Part of a small language model's weights.
Size: width 256, 2 heads of 128, MLP 1024 GeGLU, vocabulary 1024, 16M parameters.
Architecture: LayerNorm before each block, rotary positions, biases, tied embeddings, attention and MLP in parallel.
Training: a variant of Adam for these matrices, 483M tokens.
Each number is 128 + 24 x the weight over its row's rms, rounded and kept within 0 to 255. Layers, rows and columns count from 0. Numbers have three digits each. The size before them is the row's rms in percent of the matrix's.

# down: layer 6 MLP down (transposed), 1024x256, rms 0.0908, rows 770-836, columns 192-255
# gate: layer 6 MLP gate, 1024x256, rms 0.0961, rows 771-837, columns 192-255
# up: layer 6 MLP up, 1024x256, rms 0.0942, rows 771-836, columns 192-255
down770 101:123143145127180147118114138142102128154111126153126150081095130115084140135109073101152135109139109115132112094101127140155104135110144108122102147155113114116160117152128132171121102114129109
gate771 104:148139103137113132105097112104138112139099120091153145107116103145144148151114118138120189148127079131105115150160103112100099137115128097159140104156132114103110126147138134137130105153089132
up771 095:149157119150123116131143120129152121119109133166103133148159124126140153135166121117131121126116117162131128151140100115111163160109095128160068125148175126140128131174093121168174152121114157
down771 097:142129112133180172110140155141108116134172097162126097137127159124119131102124106109171133169144138145113142140159138105119115116121089119137143104117130128137089134159136104125144126132174113
gate772 099:130142132152110098130090129147139115110154114126136122131149055103112119109145131134133118125163160142130140099135093111098118140113133151128169118135098139101116126108107118106130152203117140
up772 105:166122124086113162101113137164131128135135119092154128130104128105126113116171139127104160114132184129150132151122120166098144136156113131143118090146105121135134079151139114131098077114135080
down772 104:134126109142096155125194095091114112144095104136172093131179107140144124110110114129164171146144130136132097130142109156107148193112117123144142103161126171182146124126138102097154088118145149
gate773 095:141116094177104128134133121124137150096113170144091120105112133143128163146104121111158132094160091130123133131148093139087128170124112108155115128129132153132130084165094128151177127095180105
up773 094:117108140163152166144115113100120145135146092142153147141113092138129147122157126104113122140097078151125115119141128125100107132120090143093138179154143080136105176172128127151137102164117164
down773 095:106121154079144134134108106087131126140091097099147135124108138091145104120129135146136102137065079100102115132161100123130156104106091145145154156154092117122134143128135135124108138139124166
gate774 098:101129115150100133171124098121132093151133140157100143169106154133114115135119139118104099135140133098166134139154130154077130136097089087127122087160156129119118163094105149144126122113073163
up774 100:139144116114098132081142123140094095149149158136132135124121118144091119137159082098144130142127128141162112161122092129135082079135124145120119142146130094127126156162176115120111150120067150
down774 098:160141117105126124126145149118067146157167151102118123166114116109119162138105140109131079114113116085149143137096143109135161144131184070134115188125121120081119132114148107152129132111171127
gate775 102:109128098154162101112149114088131095125122108099122127131173130143148144139112105170135135076080106113145096127150101129124166127131117102152128137154168145166112103140148149112123136128140128
up775 102:132095121123131101138143176061097131100101104131121141118139155162123146169133174146156102100164155119157124151118179128153119112097132115146104119113097164129096122107071180118074137105160125
down775 101:156141091134150137118170107096130193134130096109124120135148144139164116095102135153156091117129112164108154167140160114097157149096131159153136105140131121148156117155065141145086135150159047
gate776 102:151123117108103110139165121092101131135139111119125134154114090142087126105128121138086133149185122086100146121153113104109105090115119122142102111104102098129111116107167144105163164144098133
up776 099:133104102103178133120112098075166148120159155104166147141142151105144129149142141155122138138123145093140148149165098090133110158084111124128121144116131149102113122164114119176129153148135130
down776 099:164114147085128118136104099129129079111142134121101114128089131133133141092159112137148099143168114127133157138172131132127106112146102159173149151119116132141120118143134070138149119161138100
gate777 100:147138071134151106151144138137128157139134107101145110085124127107113147103140154121115123086122142112120140115112126125168115107145102154110125144098129134119122114107134098194124140121162129
up777 096:151114107102130148108137172132151128103134112118116135146146120116134096128109120126167130158138108135080167152120140074104155108165098124115131117112094122143089087130128141137134167127146181
down777 100:116117125120140105144169108142122136112089086128128097136154143100146129077140098106118127141159096135147145105153103145112139120145126116128120184101194150109131138109080156139112097138119127
gate778 100:085118137150113131140125123131170104138128173113145119162104122084119091116131143128122147135116134131139145117127107074093136113131093069144113118096137143150168112116136133142159125137136174
up778 100:109132127127135144156120145148155167086119155076138173120115136150127177149151109109149124159125126119107187142151160120155116067094081140121136175153123117132105098145158127112152169157152096
down778 102:125100142142115111104121114122148086108135137136126137104155084130095136166185184092106127131143141129095140130114147114153121103120104124146097152149148130120106140144156092116111081140126170
gate779 106:134123091141183141162104115117153161167126140150124147132119107098128135143159106141130117103195109133113106137177126131142165111131100155122154157148120109114139084165125119121106116156125087
up779 100:135105144122121115104153145102109129119108140109183152147077101133139182128148140097087102119133143110107160136120095096154134097147146108081178154143130142156097149132177147144081106148148119
down779 102:157113154154136154153160109180173142118137098134172116078113166106123103117087138081119112122100120160135132144119130102133159135121165129134168122135122137137127158153130137122148118122120129
gate780 107:119109111122119127109096151122133110122129116136080161167134123147113145110187110122140154123126091159104108096149088101093138099136125107118122139115116115098130130132168124182168209136117143
up780 110:151127130096148124110145146124135122137166084137151097128098120160131151117147147102118130122134166129169073140096137145113134191132117139147127145182131138094144102128131103095117125177124135
down780 108:132129131129107107202144122133123133109093135141152123141107131157175126171129133141124118112127125085126114148117148176148138124100130126132069132146107149131186107106091128119134112126203130
gate781 106:133123062169124136123114125085134119183136161104102144120107102092126124126118116149128170114117128141120143117077128148141160145119083108128162135130103133134129128100117119168135156119122133
up781 105:169109114140142128132149143122146097159105111099114120157137125122146179128146158130071084123158134146107148157149115080141155127120099097146112128087118100136114087140165102156156119097117122
down781 105:111148133133159094151154107113112101139076155112115087085161129118079115157161146129159122106150099130080143128109142134141124125118120109097100114157113114138131123116137164182146092126136142
gate782 103:102101155136155146108110162136131139108136133150110191114139107131111131073084137177079133138159122121119137103096141154132133131144133119121142109163173148148093164155096148140145117133135124
up782 099:112116103114135153132164131146138132132089114149133123150119122159128168133154097100159113175140186144191155124150138114122152090132144123111145111085126104142086103103155106123124117139111132
down782 096:131124102120135156095127156120151201115098174158107141115077135106087082124115117175078170095150182128132127166107164119148112147152111142131090112139136140129113152129093128137141103112120132
gate783 098:145124068174119102067121134131093126152102122106113138108152146143104192095098134128175105082145137121146124131105165126135148148154144128083122133126077078165147111120117164128129146132128134
up783 100:167144124085110110109192159121147127152125097157106118135180112089151119156136152117201100157111133133138114141155103126110141181144115107119175138164139138125114150132138120095130127169085118
down783 096:184192119092112152139109111096115133146160136119130143124149104098134114117126148156099090105120145153164095126111167121183086105153127120136142140127179129170106127144116133143108124119136128
gate784 101:189135134122146122151135118131140124139150154119107105132104136106115130120098124129124144098152117109132123089087099164134130131110115148131093115141154113166088119141105119107163129203138138
up784 100:129135129153129140176156090121105142145162146128126140101109141155124144144115187137075159113155136133086166094114088116150123129130111087132132124109113117136104148152171130093126109114103141
down784 102:085134130130118153159167141147119104112105141136117102151158104138120133147111117117125173140110126115142163178142121120130149175095085120165161112085147170118162136140137065134126114140117120
gate785 094:114104168148186151136097143113160115137136135113117108134133144160131135158146149128145132132118097122162110090131091143122105141080131086107137077138173169160118083150122113163131115130135152
up785 091:145120156133105095136148104143141124126153114083156134168108139116152110152122147082141120136144087089087115098100151159117105120121141170150149113107122122139117165138145116126130127110131118
down785 092:117155090117111126150135123127147143110131163122138119149136137087162128098116118162120161134150128171099139111153084115152145122155102127096128152143195103096156121113143162134129136103148148
gate786 104:135148100129108110149144089158138166159143124094124087115113130170094190096133111166104164135114120089127156159173139134151132134157089120140131128117192093133138105141153127134171142099132143
up786 106:150156118149153101105135141102109128127155168097112172128094113093173098160135103092139110114136127127087111101135081166142141100127115129110113165151127134133127122150110099139112142156107152
down786 103:085138102107188185145125112093138105184125165108111126135130134095133134113121138167139147131124083138100163127117102078135096134147115110167126114147167153165141118100144144132082134125138144
gate787 098:118109096095153118152140143149142116137144164125118124156125113143118166119134161142156111128135063173139175141147128107170138075149111116120141103144088123140130146124125128128132178104148146
up787 096:127117107131146107133131149128133122086135118122101122132149116108115131115166097140160147143129168124145115123117126128118135185137120150124131139135108146139132129131096113150124124127149143
down787 097:164127180139149130126126164081120128114122121121114142133184106117054094155095130116170114102107099072099085162146123111141143151157149110069156112169100096089117120158125147150129129113128109
gate788 098:108106132113131107176118134144126123140140149092150122082125156154110119153113147172140102122118065104164139137124114133112121123129098076100140129127140107082176085145116116098180155135135118
up788 099:136137130148097112119147067121158157129069137096143149130066144148109143114098102135147162173076143111133137126144099140149168128106135155137124125142148127117142113178162131138101140144179134
down788 100:112103170194114132143117121153098093090129124130138091127121099119108111138118118116152106148141119171157146119114104171123114124119162121140141094152148149129147112116116150083129084173179101
gate789 097:109074110107112115147119125138102104123110151114115088177119150137122134125162121133117134105164115143116166153154128180089165114179089081106083094146167168119141147113146120186142130127123121
up789 098:134119128166118116131163115139165151110165118143159125119144113148123137093101143091194139132150113112142133102164086108115094176114160140113131134111113103154138103153130133073158101120118141
down789 095:154108136138126131129133140067148101116148167133120149125109109125129128142134162148172118157103134124089104132118126134173071106119160108168118128125108128154122099111125137097140110124118111
gate790 090:129127135109108125150112112169121141149113144126115161143087117128129087101114132122136150139097136119154157137118123136088117147139112114152120109164141182115122101157118152120088104159111133
up790 104:077164112101157140130097099113123082153151168110130108172151154122093154150150096175126143078149152097143133149126131117130139097140167106118139120149116122123113118103133111105122124137114158
down790 098:135086124129167151157134117132118132158102109089113119118145101165163115130165136146112079077140122128115123096133140163138170160130137145124112109130148105143117103123179148123095177107156101
gate791 107:164183092057141118086131161110111111143065140147122152110147151177087117136161117143143114125122132130120126140127156118131120094135116091140163147157150126116073131134161115131142121134131148
up791 110:114095084118129139161135104149122137123155148132149110119131157147130093158140099131123113162117155107123128152139181117115125147137131135139150133143133113133170145111121097123137160119066067
down791 109:107109102142176140129119116167161128176137196174155104141132110151162137095102123138134117164116158142126133122116151085082126103105133145119122124182098160097111101100133082116101158161139115
gate792 106:176100096133148142131135118126143097110144108132142144111112134145111145091137117126106170132113125119130167133129108124124112062113126144123127139123119135166139135093107104119172118144084167
up792 109:113124079130103162108134101124115157170121131132168094143139083131147122163160134137182171140140119132123093146130144110136114097081141166150122121149121117095107131115147117148123147141127122
down792 108:142132151088130133193124127084134159130125149108130128114074091120122179136137129146147139120107164132150109107074171159127149130075095159144053135112117130123172142130130104149129149165138193
gate793 103:164146120138173176130098119077140095126149163118141126140142136156141096135134143111143136143132092123142162096175136089104114109120115125159111134145151151137139129117153151106151109170105140
up793 101:129147154114169161115089135119119097101144134085118093107136132156150128174154172110137081145131112168121190093104099095096103139118128149118128152146136121137131148145125095107149120161117176
down793 100:130165137114148145121151145141136119114107096115136131040079154133136141161142132126120132125148160135095159111126152171149127095135118111136095143119111150138126150087089131092145113131103097
gate794 112:161142127123159155180125128124113157144116188069138112157157129118137115124152124153114145148126089081123162128125148109086108112105108118153123094147152131162134151119141147125170135117119117
up794 111:099127098184132095151138108127152153107144100124152142138107113101120136104120105135129117122170135129124106134107118171163093125139096149124076127095159123122115120124121099142124173139132161
down794 108:117142154122149108119116130107142127108131118084096116106111114120172092091096097140179126104177125135138127123129135110158140117148137124142143132117146151104143143137150097140127147129139115
gate795 097:110126130104135117138113137078154125126112092119109096116107143132139146113091162139135153109158101104115151139119060157139145118135133132160163111143087126149089141109132158128111107138149167
up795 094:171114149119156143140116143083108105104133160134100106146145153109136122096117124126135130140162133140127099118112160148160118130096124159129130101155108100110114142104140152136104146122130094
down795 096:164111086134117087146144107146177142103123126161096134162123124127106160135109164117160125097060097106135133130122102126131149103115137120102127120092124119111158124150157140133069096112160118
gate796 100:120154091161141138146083071138135110149121130121097082165141146127112152126144120145173143127122121107124146123160110196141089105143147138127142167123124151140139120122118119123160137153147147
up796 104:177142128130139098111172138127135122157121133149107123101146125121148140127077156099110092129106136113150149123137158095156158106132117129143129107106074151155119116113125111133111163160104096
down796 103:146093093123183089122136114090146138137117127125130124139125127103129157148103126095144118102132149146135161073125120102075145105126168115151123108112121130096096163090106107174133116166116154
gate797 101:143128104142155137177143124116130124106157140124119118110128109127102088136132104133175142166124112139110112172122139158147135098097098102161130106130153127140117173160144098127127154177102108
up797 099:175128151145107152167169096120113122101143115105131073163143142078139134122132120138100141123108119116103083099125112132118145103081131111133151202123086109144131125117125133111169145159139122
down797 099:127130093142160085135155135105139150100077096137162111130110155173100100156127158149112112142158122138082105137079155145162121128141153101132097137083156104092108124111106154126085123131104098
gate798 097:164146128167104076112115145126127122109101129096092148148103118151108145119096109161138155181149088125163116166134118149110090108088141085143158161119169094128120145095143136129180169160121120
up798 102:131121138121137115108097140124117129128141134105157116119144099131133125136119098104130118154105141169096089093109121153138146165107102118123120107123144138110106128135157135084159132130129096
down798 098:134134090101103119100097165169152107117084137109112112121120118141141107118153137127130093155126091096152102103095092133154130092118122173106124172087123160185091109139109114105099115096149109
gate799 096:114099112193117078120112152135136112149126118139104162109102134116128144104129161128148150077139153134120136098110138182154154078123147063129147098127174147148139153151079164120126108134105103
up799 091:158118162154107124090104149089121133118103170092144138128115125134129158102080113107156117143090119140100083157084122150142138131111167144162136132119108092135133121133199125169133144130174132
down799 088:164127128139149102185129127146129134129102162140100128101139151162139137112162106126107155122116133090104128169153131196149146130154138075103136122104105084150130162140116178087129114145173141
gate800 101:093109132079133153118131131166156101185107160083141106144124135127116131141125114160181138155127153148140206113137086140115148130125171098108150139136175125104153102126155138140169157100137103
up800 099:110117134134170122124122140115115116118140104146166104118155114152116159130137086164094168121138126080172107134136153110103168103123121137142114117152123137137124127107086150131123093132139098
down800 099:126111143170116086149108172143136145152107142126163122081168088130124101148124115117114110127085141135100112123098115139116159113099158135132129135157105117130141125112103140148113110123112125
gate801 097:096130087129125148108150088115148064167103134099144110143104129112119143089123071162146159100101138113138129115103126150118131091139104127188136110147147110129091163127124129143148132176146137
up801 095:091162082097135144138162130101127187155111147104092150146109142122134059142104108168147140107160074116137154110146107130121177092182130109128118080147164133169139121131133105124153139140120134
down801 098:120121113117133114126155143131131122159125124092146173108139106115125137124139107163109127091099129124138120135103113142154110143100108113150121137124111121103137178109119120132117134152134158
gate802 101:135113123119112122138136117123163097130149136106118088105173131097127101108122120126084161160127120120152182117142121135108122118109120090126153139104115129141121086106132119121190152157089140
up802 100:124130106127155093115132084115102157103122084139123174107107109123141144122157120131076136109094138112114125116142155106103081091100174136106125142124116110132133139094080163118101129165140116
down802 098:129157190132107099125115104151147140148103141127123095121125131123082150121131121136135113149066110119147128124134116086124126108130114140158163142110080095078156116149126184145138134121107104
gate803 094:173084138141098139146132162126139096109131192145106111132100112144095155116143162141087143126129173099107140103139113127124125140140108137143088103134132126165142077154073156117120132107120147
up803 096:125142138116137111094127151132109147121116085118110136116151108113147126120138130101096154104193133138150155087098079118131158105129135162134115119162137117146119105139154076158141151112164128
down803 093:138117099116147133120179122139108113115149157144126111146115107107139148125155181152137073183106149109086154123135111140130097106120115137152103130083093107138130146133128157095111105112123102
gate804 097:112156113106130118127104093125130143102123142144123138096118159153142135139099082164091146087139126127113177084169091133152099094172117108176123135139123121157117125103093084127146157129128146
up804 097:133116096100121151132129119124092125120142132139164159132130132123133131105131095138094145126162147134196100136154133139120160136124098099138105123106121128137151136135168107144115144166132062
down804 097:102131122142099162110165133132097101132178096101154130147111111131130066102142123161157131098114125094126160112143159098109147176088096097108137131151171152129130109158128127099111127111106112
gate805 100:201121124161155117139118121149144111135161156106115146171131116138099117122128123138088119074100153161117153076126138129157096138136106119158117131113134146124104114097118087144148125100119156
up805 102:101169164130114112156151147169139122149117086178137099119171073134121082133147139141123130092089127125181148152108161107113148121162157133149142119102122140120150124107133072142116094133087130
down805 102:099151140096174141111144126112124116114113102108103121149162130130117163118153144128101102127105132128102130128155115154108158120140121108115128116128156118158112134138164127104116098138095152
gate806 103:119120148086179162124149115132134140153134111162117140114121130150115138175163157165147148164141085098083142170123155109158088130124090126117142112150134127171145100147113134132123149158130108
up806 097:117116102106110090100126116151162127159118143132138189092161152090133153130126103084152113124137154131097161106162141107124108125192147162129148151152138148113139133105134095150152196134135112
down806 098:170080129095128162157132120156104150160121080086113115084109140158111163139142135120109148151138098095128129144116120132143115118128102083130139116107079115118139121149125159124095155174133106
gate807 109:100120112165146137137117125118151118112148129115117117168146149109136082099171110120158163112157116101120174133117123147128140128149148129106128099123105113123156131150179115154172141167103145
up807 114:126120149106159145110112139095145156157155122096150154161161125143125144138155148122159104128106136122131133135104142103096123112153138155150099062114151150089125136146138094124158146184152124
down807 110:120160151123094135117143076145148115106091126129119135134142112143092145139149120110118165114129125112146129176121149156136137112087097114120098115145162149139145106123110135150116107145164163
gate808 100:134101098153133154181132125078122071123081106166102114164113124093114136173112143154129124115144086074155088134128108113103130140121111119118127127132137180154147103096141146159124105162128139
up808 101:143088104121104156166090137088163092151106127141149146067133113137106134099159135173152122121124146143109117074141094139145080157078137075123140139112129105096112131134106107128154109129146145
down808 100:174118147125100133099125104117153119117159101130137127092119110136143100121140118141090061135155147089151126118122134143187120106086120116153063157114108102174149120123136076121130105112146123
gate809 100:130120116163119115129083125101117115126099132073090143142147138110115152129137099168117149124136080125130200153160066118132126077180127126141185111152157179099116110124129090164161151162139088
up809 102:138164149065160162124121110117166108153136136132149118131111154137123125072131141159150101124131124100148111116147152169133129107104150135155122097147119080185114125127154116152088113138104166
down809 105:133168154094138125148139087090132104100151121118121070173124149128120132089133055184129145160164121110135143117156127181102102119096134159166128102118134090149137087163155126141137126143132140
gate810 095:126126141137124118116107088129091141096142157103105100146127102139104100117160126120117095173084078106129129167160118102086101126137094143199147104143129124140136117151104121152170077136112135
up810 094:140165170149124137140157128125103169113145095186109129110104141149125123107105124053113126116109102123132103166144140102088129120112128123158159101131123116154143155125111121095119083119116109
down810 096:146139154135095089142104135129144117080106084148134155103117110134111157186161143129077128123155116167098121156139117165142111107118098118124130140077109134151155144154102128121122149121123114
gate811 096:169111131164084118115098090084189138111141160123105101120164144116110100135125135149121138152144130135128138115167145127122150141168119157112137136107136131132101122133109113163148107126117149
up811 097:114150149122133141130118107136139125138074117102149152143109109119069188092115140156148154130148096084118154155124125164153116134133129153124145161133101148159139180150131147116104150133131122
down811 096:149126105124117095124107083152159135156122144099108110156109176104190098102094115149128141112092137136114146100128127119105142126122171131105129139171141117179127166095111152144109114135137144
gate812 096:101169122137132133145054139078101159087119119097110187134128110158108141144130159153136173116133088092093167145148137154170157103108121105101139076121099176146161065150143134145119164102154125
up812 102:124121109089162112100130091141167119133119157136094176121120112105123119103116123153158154125177139149131147133153164151133131125133097112126149114122099126180157109102109119133119115130139161
down812 099:124135153137085079085108141116149089090146127121113118160139115118152149125125109165111134138126152116104123141178144166163137117138154116153142085128131159127112131155144103130168125083165126
gate813 104:097103114120128115128154090123120137124149166144123123146164103102132141112124106144165134114115064077116108103128126127136109083111121107135143109136102173155128157100140135116143123115113120
up813 108:135092121121131132151082138102119143132113126112130104121095178141118136132116129114120109122185126124133135148165122128139102144130139136149130103190146095164102116174163113107147119088150160
down813 103:148150151107132118156100113151138146092103080104145145137125117119128144125155111158097134099120111127150098115137109158125143113083114134121165095135133118141155169186153096138107147142146137
gate814 097:116099148134140102078106117086129098135121113081104159149072101138140143082158105161167144120158127103153140090158097165129135117171132135133108097147154166135093096126128122162153140130081134
up814 106:120131134149119119135159143149142091096179126090130147092099142162171148131157113132165174114130121089119125097096116160131132113122101124118118107153122136175109124106098108143173120097100133
down814 096:139132189144131161142089142139121075142155158120137134087132141147192121126149144106118148149141159122168123127109156137153119133120094099085174127135119128145116117121108150114153137097110144
gate815 105:113103124137124112117076117149090115127122137120110110163141136155125106083133149128119144107154120131176130154117149121104057116144130140198153131136161151124105119111120074154122131114080136
up815 106:148098117136140135140124131134133122072141141140110114137109145128146134131116120132130142166148189142142159136172168115122106106141125153153129146133110115127131142112125156122128146129092110
down815 102:131102132114146140113103152130116137146118121178117134099120142159121121126123105132134131126108171168120160188124147129142134146110133131180116121119134098119155096130097142139138085157073124
gate816 097:097108158110134171155101097153139147128112136091152104141083157134117092148122136165119122130133110131129156131109114136144110119142143155147128121159152106130130126114135122142125135163132151
up816 097:129112136115169119123119132127141135121174153110102125107127118148102087129146115116135118150166100142128134162119148109152118123159121151122137118100108086115097125138166091141072134102129162
down816 099:141123086129142141165130139138156126106136124101146102108124118117143098157114152136121142128129156135127139102111134088131099131129128128130101105116159115186108088124140166123093113157158096
gate817 092:104126127104132145118127128107140125171155126155119125137137129141127085145168115166131098071144129149115101101140138139130105116157119116098098153162206150109168106136137136140162113097092198
up817 096:104160120172139101144132123121108176143146135097114160107143126129157073131123156136078156083122158163092119130137108127164097109121133093093142159148136100128156119174129174157106116101115115
down817 093:106106117144091112143138122176101139118168105094126117153139126110143138129115108121154098099060140140115127111145150125135179168116112136163179103092101112136112136093125132123114117140145135
gate818 092:118135130105135129137089107122123146127103158117134094117121175089104097119114119106141158101122167112070129073135103134129130171114104067173103114157151125168117128155152127118140112114174126
up818 089:132098109137135125083172113189133108093149085162148097150153124116115122199105122176165167189128099129149091129134165118126118118139138127123143118106105147126099126149149125126119115125130147
down818 088:107134086157093178127136154157089142129166137132149109127120145101109130149143128105111127110142141115145165126147120154131098121122131114093089136120129128109084153116129157109104146078170096
gate819 108:135125122115134155168116111091120147118134159098120130171114128108125120117118071165150119128140109128131138112165129131114089145102115074162161145142106177161122138122161132195130098133110110
up819 109:144134134125127118136116131153142113119145104134093110130118122153132151095080163118120147132154190107112139128124123145097136156151085104131099135072096137138122101106100132141134144123126144
down819 109:096120145133155157115154171133125129125135090149168127144160137160177166144088107125168100130143168139137115125122138143170125111099129128137132177101121120127108122149124183164116126126107140
gate820 100:090149176143137124075151114115126093053153165166115109160120110147135088082164114118126113110133096121138130078125149158127107101143098150143106138138118181122115158116107190124156142160153116
up820 098:148106114130131119152153169115135162164102168135066113133148115094125131087123111066091124142127097113100139127163115099175155099117120111132101143099123125139135125136120132071135131127119178
down820 100:162144093121144148134100130125110119091141105109162070133110161138151145117096107156177124146125134124155121127099161108107139095115147130132133092120139137123144079117161083168104153159136172
gate821 106:135148110156138115137125126111125096146110118076116148174132109112105152159119122139098128122112123158115154111157082123145117149112158132102134117101107137124122106101151129113131123143127142
up821 105:152156147105071132135126151107116107122097140098111111122131144135116094138123099141122134121109167122131135111148112117061122136152143087146113135109163152121106118093145156128123102117080150
down821 104:155145098144101145085137132136143112119148123141154091153126090123147135124095105133098177145103158157142124167184060112140127128137125107107138163129125148177085135154090107082109132095139094
gate822 108:139103114133165110083105067132151133110112165128191127103166127113108107126117162105129146163124138084093145111136145093129098096129139150111157157087121144137170112120125148145164126179104152
up822 101:114116100141118148108155183147109106137123160120075156143105188126129130112141083152164099159116120116146133138138151097141152184131118134129117125116163144136122151139153077133090094106097102
down822 101:133140135122085144111146103135110122149139103147125122149126098114121118103124072111092167107133069129140141157125137140095166141148093117148146121093141130180105145105111126167141126086110113
gate823 106:108103096149118117119125083123124120152140150160130137088113119124114177115115119149122160131111103077142133108099141086170125066139136113158178133126131157073093157102086143108119132136188166
up823 102:148057112078158126174136117131123154163147154097137083132122143153110133151108146121126121110091126096127162106126151115130110127110098119121093090096131111208082086066104114109117120098112130
down823 101:155088120099138095092140151160144143122126156070163120156158149129150114102099129142098182157158121108125094126076154087154145128131121123122146165118168113125105109110128124155135139113126128
gate824 100:091121127095147116122102123125125099127119118134114130113110154132128119073118102154094106102156163138115155116166088145138128076146089117102136136156169128125067077144086120141125114134149125
up824 102:141141117103157119108141084116105115109100155146158151113160144143144095093137109106156143133133082117132118100113126151113154111132110149146162137093139149116113146134137171147116092146098091
down824 100:152113127172112083162130157146099148131132142138117143141162135130104144111097137171170121147148176108141113145098101118117124124131115120108144139160085141087141138145113120139128172107100142
gate825 105:131084107143090124137104142109146144082137127145173119165109120157132103151174145159118173124120132165151129109152111149117099133151121124125118165101139103120133114120101137158175159125135140
up825 101:101137122181132097119149143108109136174142150137127121118112124154152106129086127151132160149140170130180131131139117136117120071104155114146169123117171146125101130149099090151120127088110093
down825 104:161147134082141128180167106127130170128118115145101115136098133100175104161095144129111149138133125147132174132093108115147132088143144078138140105183097160102117129122135124191114145178116151
gate826 100:118119167105103135116124144139188079146136122125146121127120134138135133120121112216136172119118106099109107166146091103108090126149152087140137113122135079163123112158126082134107083126147149
up826 098:151153097140111141134154118144086121148149120130133147100128143108126147118119142104120120116171126136111146126144130140127127161145101122123127117126100134104159137140139090138145130142146117
down826 101:121136141136150141140171142110132139141132114126132153103095118160140140143104181134170139142105150171140110145117154125144106076129149105166115082073183126143108146150155146143118082165108114
gate827 102:123095131136114157164099097155126113143112084116088153122110144153086076151135130110130135106142148127126128111116106144113157098158122071123119099145137168187138061114135090147156121112122182
up827 104:107139131137133135136126081096107123150155129115176145098154142133096197128146135115097128124096124120110113144153106105096136178107164110122145129100170143086128139155109102085138100127093111
down827 103:113142153179132159131134148140116142104127160129177149103143118121119098147112181148148095100156154071150136143109085134165155116127115180124137116143129118092144138105111125108126116109153105
gate828 100:119082119131114130134115160140138106083115088101158123109131154108136147102111106107106114124101141140107120163149112131157110124167138132156157117118123144194122113142171119142168114172095113
up828 096:148122138139122090139128124139118134106110132140196125123125129166106140143138132139091132129144119144169131135118104126115167104063151141161155094087132144133146181153124152139141122149097113
down828 099:126086133098148171140135147088141151137077149134115149100134144090074129150167128141162127160092154114088130130110125113105158093136104156094112108115085124128179088137126128096141142135150147
gate829 094:132080114087111133113120147114147158152107134123107130146117146121138134108130154148113124160109096135107151149158127126083140080159120113184139137089128107131111163148151142148168088178100105
up829 099:126110128128121109072138139156117112136117146130164138169099118159103125110102104175134145115158168152140096173140106145173122132103127175162100177149131159097160105119115169133142135110161128
down829 101:103153162125118096109130126132116099140138105132166118141124120126118106100091166136143095111106159099085132103141096104153119113122149098120106150102127149155114165126164164130134099124087119
gate830 099:116092120155126131151117088136146123129112096146090136117160115123140085109167125123127140122168113109114145092130179158143156120127139126152109118122118154093168142109114133123139164171132103
up830 098:157110132116150130133111131128113160133144149114159150133152126156136124119131161135101161129135158115143101134105133146139191120121159098137108122176115135154118115114151163136135156200155138
down830 097:128081069132131126110150116132167184135139083150154144131095167115157089129107112129183134136141152152163142142127130153111149156112145126097092146138073099123140101150130102085131102061121113
gate831 101:131087149122120168119115142123192143127130145131174108106122137123119112157116140147147108128144084118137104151148129141103113120141158129105149145117133111127127146106159127133114112137121134
up831 098:136130111120114120077124085100145099098124118120130161107106122125145143135109092159169166109154082107112138155154134164183105121133183161132142132101159087172095129117130114132099146127172152
down831 099:135137101136164148138132085137110133142145127125106146126125135155097164153076087103118150156108114117121161141117102139088167139149056091124130150146136140092162127140100148075196174088140134
gate832 094:173144138145129115175184107115126129162145135170085126076116092071147115164137121151152116153134188154131108125098160111141095100104110147121127140137117126140146131135113135132111122123138149
up832 093:151072110156151123149148124118140120142122115136115088095138127097137112142105104146152122161147115121109137149103140123141123134144093101127117114136110139152157165110069139141117102186104134
down832 089:127140121129120125123101105140121113089138161120150145164127130146144165146148141123119131087133143124083129146184124134146122133106164145099147114136115105146111104135186084109139148094143102
gate833 094:088149102176154162132102118126142133161096097089131193111148154123060143125099142112121134086142133113141112120163093150158120134155122124105139112136113144124089125141132124101167179133176117
up833 097:113118108093138157156124100120103117140120172112158123106129135143147157145100110109128131182162091117088086113154174135153128115166134168115142126137109152144126120145171125129097140191121144
down833 098:092163136125115128133161150116165136161131162136131084113149131132050129140151142126101135132104127121131127137148153135118120142106081171109157168148119148111149118123180165091112099091129169
gate834 099:166107138140150119121143085146114126171152131111120177131124157151159126122129106151154113155129135122147168094150117095125142110160089166171154150139152134166097088103131098157121125103111122
up834 102:126113116098116092137134143138089125130122140136106116140110132137135100148148142106154144161113131148113140158130207148140130147139149135124144159158130165140141122114134137131110143096113143
down834 098:107141115154165169125150071101151172158118085107135077125129142160132133148132145139108132123149110163113077110120134119100121087105091111151111115130128201141105157174140107117141055141106151
gate835 096:124129145129131114112129089080125152143130141140122129169138115128063118112129100188151098148137124112116129107146122124111145126135127139178101141140172146138087146097148153127138133094106165
up835 100:111155140102127135112160133127107125144113082148130163138090167132124150121149129128181110150103142110134144159115151155121148104166114128089152160159144112095142123175160177121106135098148127
down835 099:097178150153118132133091097114123142117140130132112155116102108125144101096111155132112116148159156127100097177117142102110138134114128147129150099126155120108120069160166116136114137150112176
gate836 104:140124126102137111135138112089133125181095130088102121099097100143085136114141116089135129113114133091086166130135102145117142122189096094173129115167107124135109127176141071109132147162161129
up836 107:094106130168105134151165083118120111119095157157105155171108148119137144133113136186118101135158096153147156129134119150141143112064134144148127130105138101148141138115089115157173131105096122
down836 106:147123129124163131128112140144151120129082139119151161116161091165114118081128087101177119104119135097087156140142108119075114121145149110160143154123124124161114118131158135139138093150172140
gate837 097:101162111089177089147066101115102158129137136134095081135088122174107109090125096127142117108133121126116174115164137170129129107124105098127140121106136119169146119127146151138104177157112135